Each number is 500 + 40 x the weight over the matrix's rms, rounded and kept within 0 to 999. Layers, rows and columns count from 0. Numbers have three digits each.

# layer 10 MLP down (transposed), 512x192, rms 0.155, rows 213-224, columns 0-191
489501510489531506508493524501532453492503451545535488509571444535546434431581460517507558552583497498511509405496417421477507488487457476503501531492535438441517553515462550497538523499516568585514547516521488538487439540551523521512472491469493471589458527471499464463469460517529523480495449515509524501457485463557571458547482455506481563496519525519498521456496465543468467478498465468512538430509559480503445510564514429581555441545425534422486492498438498443512442447513512467511462511490529454511552463534500502511490517531481517527450501483528496447436479521460417462
517507502473542437517491491506589527512502540487518478425532502539495485487530458547456509410433463448460486547590524474519474470528480466476516455506535446447460467516489472551443451511593474537478517436519517463521495503544527509542477489481488500490503533461498442478506496474498473513445497499576545441518479490527538422535483513514507517513561477555457486543480508560545527447510545461501479567517462497512514432482493464506530571394476517541526551466482543482505485469514491447549522476533465535537484576550454525566361527509460555536466538449511474532491450430508490493
467574472460519498531503516513449471520501544538527510505516434504595445532451501542517460560532523477538514486457505476594549459526517499474523499485462491508453514522485499510477496465505476562410508499485481531458515472473459472469487469584474491484440536535541529470450555621438576520507524536453500431462447479498483504551488539619507523520522576519506450495549497555478540447497583528506505502545448532450520518522547449421507584471405512479485535444480507497480489511523463485414535481518518484417486474546558506504507490477431495548484569448474522436488513488581462570
441528492541762561505481496474496503456525454561553484481454489462505508567483516479475543498469509476606500481505526505520469564509452535489511499497457514505539499532434536469430503462530477482525537514508490510473478531500486514521488533505504525533458556504507555538473516466489471529480497468432518598553483487492474548512480543541496555505446488531528449475456523533517425457477577523508502478545567446528552539460464539485554474520466526521471523484464530526553434503494472463490516519511535407557525470497497463534527524564449479485523525526512525478492472482435518513
522464549487487493513410547548531574549528466499535524588446482471559469508464488495494506492544500482552444465560564513441421517523448512532530511533435428515454444449450557567541476563516500552419511546495524524563526443471574477534530465566556455443532525496500527426545542484438462566512564556461532527516552478493524477499474575528494518537524511458541507487517507520447612567511551528451515562483468496541534569466526505489472496472512488495467522487584493484496461510530541458507479499554436437540503501503485587487490564492529500480476532505496610541478510483510511514
445472515451440440570457469515478535450494518501539484492539481466526481450477474524463514516463476452445478515438487506499446515486416503443571516528456453539473591561513478469513473489517454429478516531539506459549487537492494547511436446540551552507573584435473483542516494512545446509515533502463495492470469380479560444486505497563518557553535531439507502492474519538549457483439480492474532536450525552485458518528530477542518507507530553551510482549478527520438473524519479525506498550486470434458469553487501572464506521482482470526482500503546483526561514515525519439
514537458501458481466463468474603488475539536455449487485417458537472492487505466555519588506452490506477471507524432579541476483508562536468498535455513476483527448538477545467492468483481471537524493407475474516480448508489499541502549527582521517426495534507511466562494471440514475468443540467521512473485440459574493499514518501548461554464522538468458453504522549524494541523511523479543481472476525503550493599444522498513482502506482528541428497515567551439461441517517499534533508554419450496502558553444422414470524503462433385520516468451481526537561520503406441542
445405486472469454482475532490459441532511475452544485504527463529525510481566474620454447501555537486517474481575457472533500517513512581517502532490475429528444425513513541453513499468490514463553530497527519614431520474538467497484475536509487524495444458475519488498483500526542542479517543555514482501530497572524518553515481542532498446503517460513548461493470491413507550397481504466488437429476509559508473459536543509489481546570483597541528521489438476471457488460502507509521510478533516481454461469422529498470509504430525501539528510568463485534520474485485494467
537394483514511580482497455534524511549546545454453538548502542412438542521468473502502441505516534530456572515506448582461499611496486512407489515454523475575469531491444513562499475421523437484508546499552473455452487506489558481435542482506593478530500493563472501510497480503537529442546513558462452459522488494574447560471455486536469494491512487502502512436483479460485555481529544520482519561501469430519490484486502487469525464567517520484574503508494490467440494453481555528495479536519521511559428536502525446454462463499517457526531526532407511484440521514539544491
423540494432409569494491443519508558588490463453534471506524423506506564517437507509560512478516518452581475524517496513479498519534563518461486499513503567505443523468441421524481547538457561543560529527506430480446496451513623529459527514553562530507497531533414501460416525575512505525471494508429505533591493487551514570534436513527491503539533530613546480467564543454526512469538496431468546471473478494502495497504463534465491528486469503556544494470495509537490476471471452474511517462455481486505451475514579542594498502569488520514504513498529453514487445523517483571
509494560471455489513484481479481530432521504529492467563447486480476552537475491512515523455484570520481478482615479511611504473555529564492501448518524497538451480546486522518530472462489453536515535530516486496515492512488504505505475472458513529515503513507535518533548562595499484424530470537477490497404467451448459485613480480488516534541559507457505507491530462512534488634463449439515492479490479501478441560504556495444571519454544549467479524484524477478493517459508492472491540417518564458475487452564533528504489482420504510499521485549445551401519466500486492525
507561484477550535501502592466501521465534527560536501535542430480529469488552492509430498473527539566497439459634534445540512542506596478493507481516506427594515581495473454439508505552550528485447470495460425455493486520470523565478513540547501427392476474512489536517545517488461483546483424529578467405527515539500545541549523511440537540528493511524537417532526487502459519500542509433450484536537516371534495478510515481500535540427436473461531469510498440493459425644483540566510630515410560459544424461459561522506562475486503548536484566499496501550549535478547470567
# layer 10 MLP gate, 512x192, rms 0.155, rows 214-224, columns 0-191
480548508556463500448471499485478495433517557493458527467478472526519559527440545464571564486488518536553496526437514403444454491534585528482498496444478527476476435523507502527519495559478449453522510506453388481561504500505550515510497479476469502528565537496523501470468559575487501562485494468500470456433451519539447545511491552446484454467500549541492527513517449468505516543474478362490514452554535510538485546479465514475490564485516467596484519433446523509474526549537460463504485557507541574510445459474546496513500581562481466486512504487468516495510543509501601486
515493476541537561487484488511476531449464491524524446562466503558506510503461489474547479546427444568544508482461476540562522538522511517496452558569453520471517487483448569463423467555511502607445470477517486457448525483462486595504455491539507538525528472584537422520574532505495467483490566497471487589524506544524449478466551489526503469447527545598466523523577487490528526494496504512511521519538482466464487539445523448576569530442484513465530585468491493536494504473520473500515589519490560539525494517455533473506600471474518486479455517532511462454486512495484513531
497539519493534513531524482488462519550524457423504447497512479594531497486536409518499419546501469518500458488460457492575523482512484561509494489481591476531503478432590462504517511550503557554414494541461448461533514449425520521526440443542488421510484467464421500531474528489545478484471542433543477425407495497519542437450499503511627497505474511487463562514444463426475499498532462492447541564412515536487429491499541460507482540508504456485621434535489512461456477511459453530541518562481455560479524415456491489391470485393528476551538440503488499537474462528435493504
508534449577509497509464489451511503470545415454517473526568531491515519474453515484522484567472517505510461497503462451478558434472443507567432545458493494520446535495518529500496481469574476505513498487484528524567484518481491500494493522511532565462466547513499515481526443524494461503487533449467478537532500423481501471498514446514549476466487511551464521506491538442484491506608480571532497468497460529489515516477534514470540537471414526524457454519387460486432535527483495522510494582588463486572450544472542438648536486463496492515530477590452454475482512519418541420
467458503485469503478472511452481498538527534531517500445482514540452531501511518449475448460516482501492530513527572492562575507461507459453449521539460421493501546529505513455493519529530550396464481482448464483506451504455419501437427467518513453516494483455466550442493510554547486530429467499486506504417503473470507565477525514522504530470546490544518500509425440496527499484485530490550459459538515484479521463536455488569546506558441495513473443425453471520498480448572482469477462510522508485494444509525567563494486468551536494447491558473521514575533535550522466519
513511499520512472552526482542570521460524512557471510438485514528499427512453434401457500373509500505551474473483481488529514527442504549451579497467522479522466503501387515524486512475477441502504490465495581488469487579474453480443530550484514550542502471559464576496566514520521559479565541525494523499506570482633492533466515514527489525459539507486516490461527557571501472511537511518506473465562570474556524441567460555523513561516525472481489519487468554435479575480425461517513484521460473504477600426556473570461447534532491550508551451528559446490489502558519527460
470470505529393512512490482584497495432538464478426548488573487596519427452496568571571549550459569452509541457505438531475533504507404543493491525534500552452466466469464473572459508518519524476468505503503508557494499493461482527408477419502500448510515438456483541485435476494496544519452507510499513466448491532450469544527530496504494453485514505470468517484507490565522563524546480545477490420508547520488464472519564447499533547454541505469575511492468466527486477525513441492523454507490466452491499505461493407595524556430515539445502548514563492497475489461469501528
551467432604465567531516501497517619548536559526499502530437467488439462510524513545592519562469470495488553437489532537488461527429509527480515478500521518476451469499434497511414502389483468469563492512499514534502518475404530571507538482499422515493528489486509461462518529616536481585539515513496559562552537574566520518422495452536538552489450479494583491490485513528536480522501511512534446471550471534468495453435544508454518580452477476454584497441462606440554503463514567541482479537567511460474487535437509484493464536527497525505507533466526489500460462481486535465
483417545567571512510525462554474442463480547531504594467594498516501477476501543549486394470478512523520485526547474418476508469522513480472482483500425577448487526553526558483475495527487499490504472497454487526517509459499457523454521448557549550539574467573481504466433495478453500432507465570476458527513494483509539474539620516569570592521479525572462485477528481466572458546416459522546489462498544472504514490498504503533451485495456445492497536499560483518493421471531483440507535502439496450562474414465525542594526494530483447563548523481534450549451455543485539528
537553560561446513515505514446503545486484420448396428539495493545434484461454539520445519480459480468494486516468516429531543580563508500462485556514455496524492476457446493516465498514481504507530522452584513494530479529386529483564530465398485461495414541434448521483480578512497490472474583502490461504482501525489521535482475556524489541514512449529505510577467534540510448474486506509521575519483491504475510527564534498478536523527518481459475498522575481561467485510565514557590491504504535391516529478496489453490476514509549455414545492552496510458484501524534526535
478491532504511492444401424473569486557584517470414517485490470520496508552472497560530512538507522559464558502508492457519543584565481477519555558516425532429474443544471463512412478464440481474534504516425430485512519513464470385478497530561514499518505473535534484514524507509471571536489510481558490460521426480538485493553419510511521505533358461503508480548489532513486493518464536571463515422500498534482478483492575443471479491487470595508508510529560435518488519481464441460542505466475502449537527511450495474491531583450542541452517524525551477535499496428520581491
# layer 10 MLP up, 512x192, rms 0.16, rows 214-224, columns 0-191
440505469559436559512552474443523452459497448469499506525518548465517488556533517481544525586532477499431438569541587492528530533460454493516451447447501493541479459547411505524526520435500510472561513594516512458490454484497550461453495567491444497523450541434489488527554503555485503452507446554489526556426487491498495503525458509490464483568484532534493572542476501496571437500548452472482458529461503524526506439510446545461478513485524497466545599523452486418465478564443545483463507529510408494509465568545490454519531450477538531463485487533524474527524542458515523525
539541490432426536486477527500555490572489506531516550467538519457517540501517588503492549482497493528486408525471503455456463516534496424447524518489516498441425530478549528510525538515564552441494494508454536546507458434594438515521493514540486474460488497476503503415463491545534477524495455504464450473492447477403539495529520445518493497559497503455477439457470489519495453471584528537493482426534531524522502413508495480458492547473434450468530525551437533507415474456505519490584450498499480449572513500513453557471507481522499522425520537475467510481509490491469385526
483490521499579506447496529500482440520514497499472510546455533557497456509446464494495571509512544479462438506465538440558468534508516409464485499488495516566502498476495431469492544575598536521525485471509514500461495546584588478499513453517475515465453582509537426499503521476494573376508549473463534488549592486478524502567483519456530466561551493486485436549509490428440586532493547552474492517544465521487476537593558526559523447510452500482438552557507463496532533475512437492490499471550542566553578468505522533471527467511428536473542549559483537392565488592564417551
512579474503424443463503462492451496530521533488558553483547475479572510473458552494592531553490435479629477523522445505530459457502432470525469584506484507542504452493547475552496460496626480463454515563546588519509528502503547445488417456502505469452523527476485521499512450545502498481483578517505529585552496498458540518485417512475573462550513508440527442483427508485523475524529512512503567463549518504520553507428565556490453462506568479479461432480506459491496534486435514489525474501568457538486458550497503501501542483495501522512493405519481459440460539498407516478
468537471556478491566501482476425521472535484494489489536459514501522484450542519521512526476544526514587477458493566543486473512474564478466444570491528450433493482530499465493495457490509536483537508507465473564483395470502514498452497511479522459586502461560438539525496508552547486483479486440478461514480489483547530576506518490511510561520529519494537515586511464566482498485508482566532524515499535460515458532482426479532547507492501524495496530472489529460474471482487514556501507491463504494457429436460504576495404454478442499523457494551527462587447531559544485556
541477477454533531490484420521478453482446450468484502488545559470485504570392502504587495499458524504538571502519445505494556468467577450518474505573509549489516496415502419562545469554516447476494443496471529400503408551496482516542543583500518546504533476562505529487532501491552502506454478537513487541522496440519483482531476440595491502432555519507559539516540471520540492540527451512487487536465428463469526475500540428465526452436473504493441479464503428458609438531500528562501441484520507489456463509478502496482499484476581479537501530542564443507490482547517512528
483543510539467472525461461551492492508529530469487454522525475562518428457474527514530475538460448457471540475563479587511507512514555540411471508538565525507536444476507511487548491519484463493541491529584488510538486460515537485473548498491498434527560480479421481532552514520525518584509442497429541465492529458507481574533569478497475520538509484546523518420507511519524510542518477527507486504496515497450487547427544578450437602525531485493489564439464466543489481521472530560512515531474548452425498469429512508624513532489541458499506406508541464471456498445482564496
566503532464498481497584480498590529428605496428441470509485500459421479485505458489504520517477555513561480504533492524527433451485472530432505549506477497454509495466495541488443559493426519545466516454514525572434521419473475426544494485467523522562505551446509510570442517541450482537542514516520555536493495472501502492519474551504498566494544480470481516506511509491463473475555506525485524516457482522543546483552529490448476461449510542491509516425481533454593460445450560535493551488519437463498495563494469501544558492435466422508483466493531454571470484516490488585
541571482558492444561481537519493545476481444439559437412511512537470490510442492521464550504480469548506501466479503485480457493511606462462547566472452480474500424493495456548506531532439462466532565446500589479535545560480410555457529513541512527558490524494494431537529573588561439540488518466535575546538499525506475504553533465540436513485509519494448519510465401460474489472523467467547456493545471527548613556533574564469473457493499575500520473527528606492462435500498463451543529519475480497463430541483450518496457468496536492457461558464497418437521536483474522485
514452531506438447480526519489548486529444494495486470457481539514480486491420566513416494462481474427518480479448472473513482607526501490512548532475479518500523478464508471557490493545502511474469493491520530497475394538478547480469561510453402486407470524469503475467490519448488420516424487502529512567505484579463545579497544594441513480460458524563535447489475478541419471488481501487550527489508556526484429503482536483509547591483488435469470582595550487509523504471497512555470530512475514470463529512498481524525559518470458489439513479515536549485519531561508478536
581558537473520481592583560486479463453539545441583531492475512470533511563533547419375501480515490516528474450476494455496486480464503496565509469488519460499511530533530470484521537478497481519552532471542550526507476513511505487469510492526476498450475406511501478444570508460484500553579471555488551601506498508479476425566506529460451401568537518523574476573547466523536427465526399501442473505507530561515551445551439499536498482460517527527559407522451536503473499579446532456510478500481574523393577506533545520485522443454577453527554458503539524533595469551551540407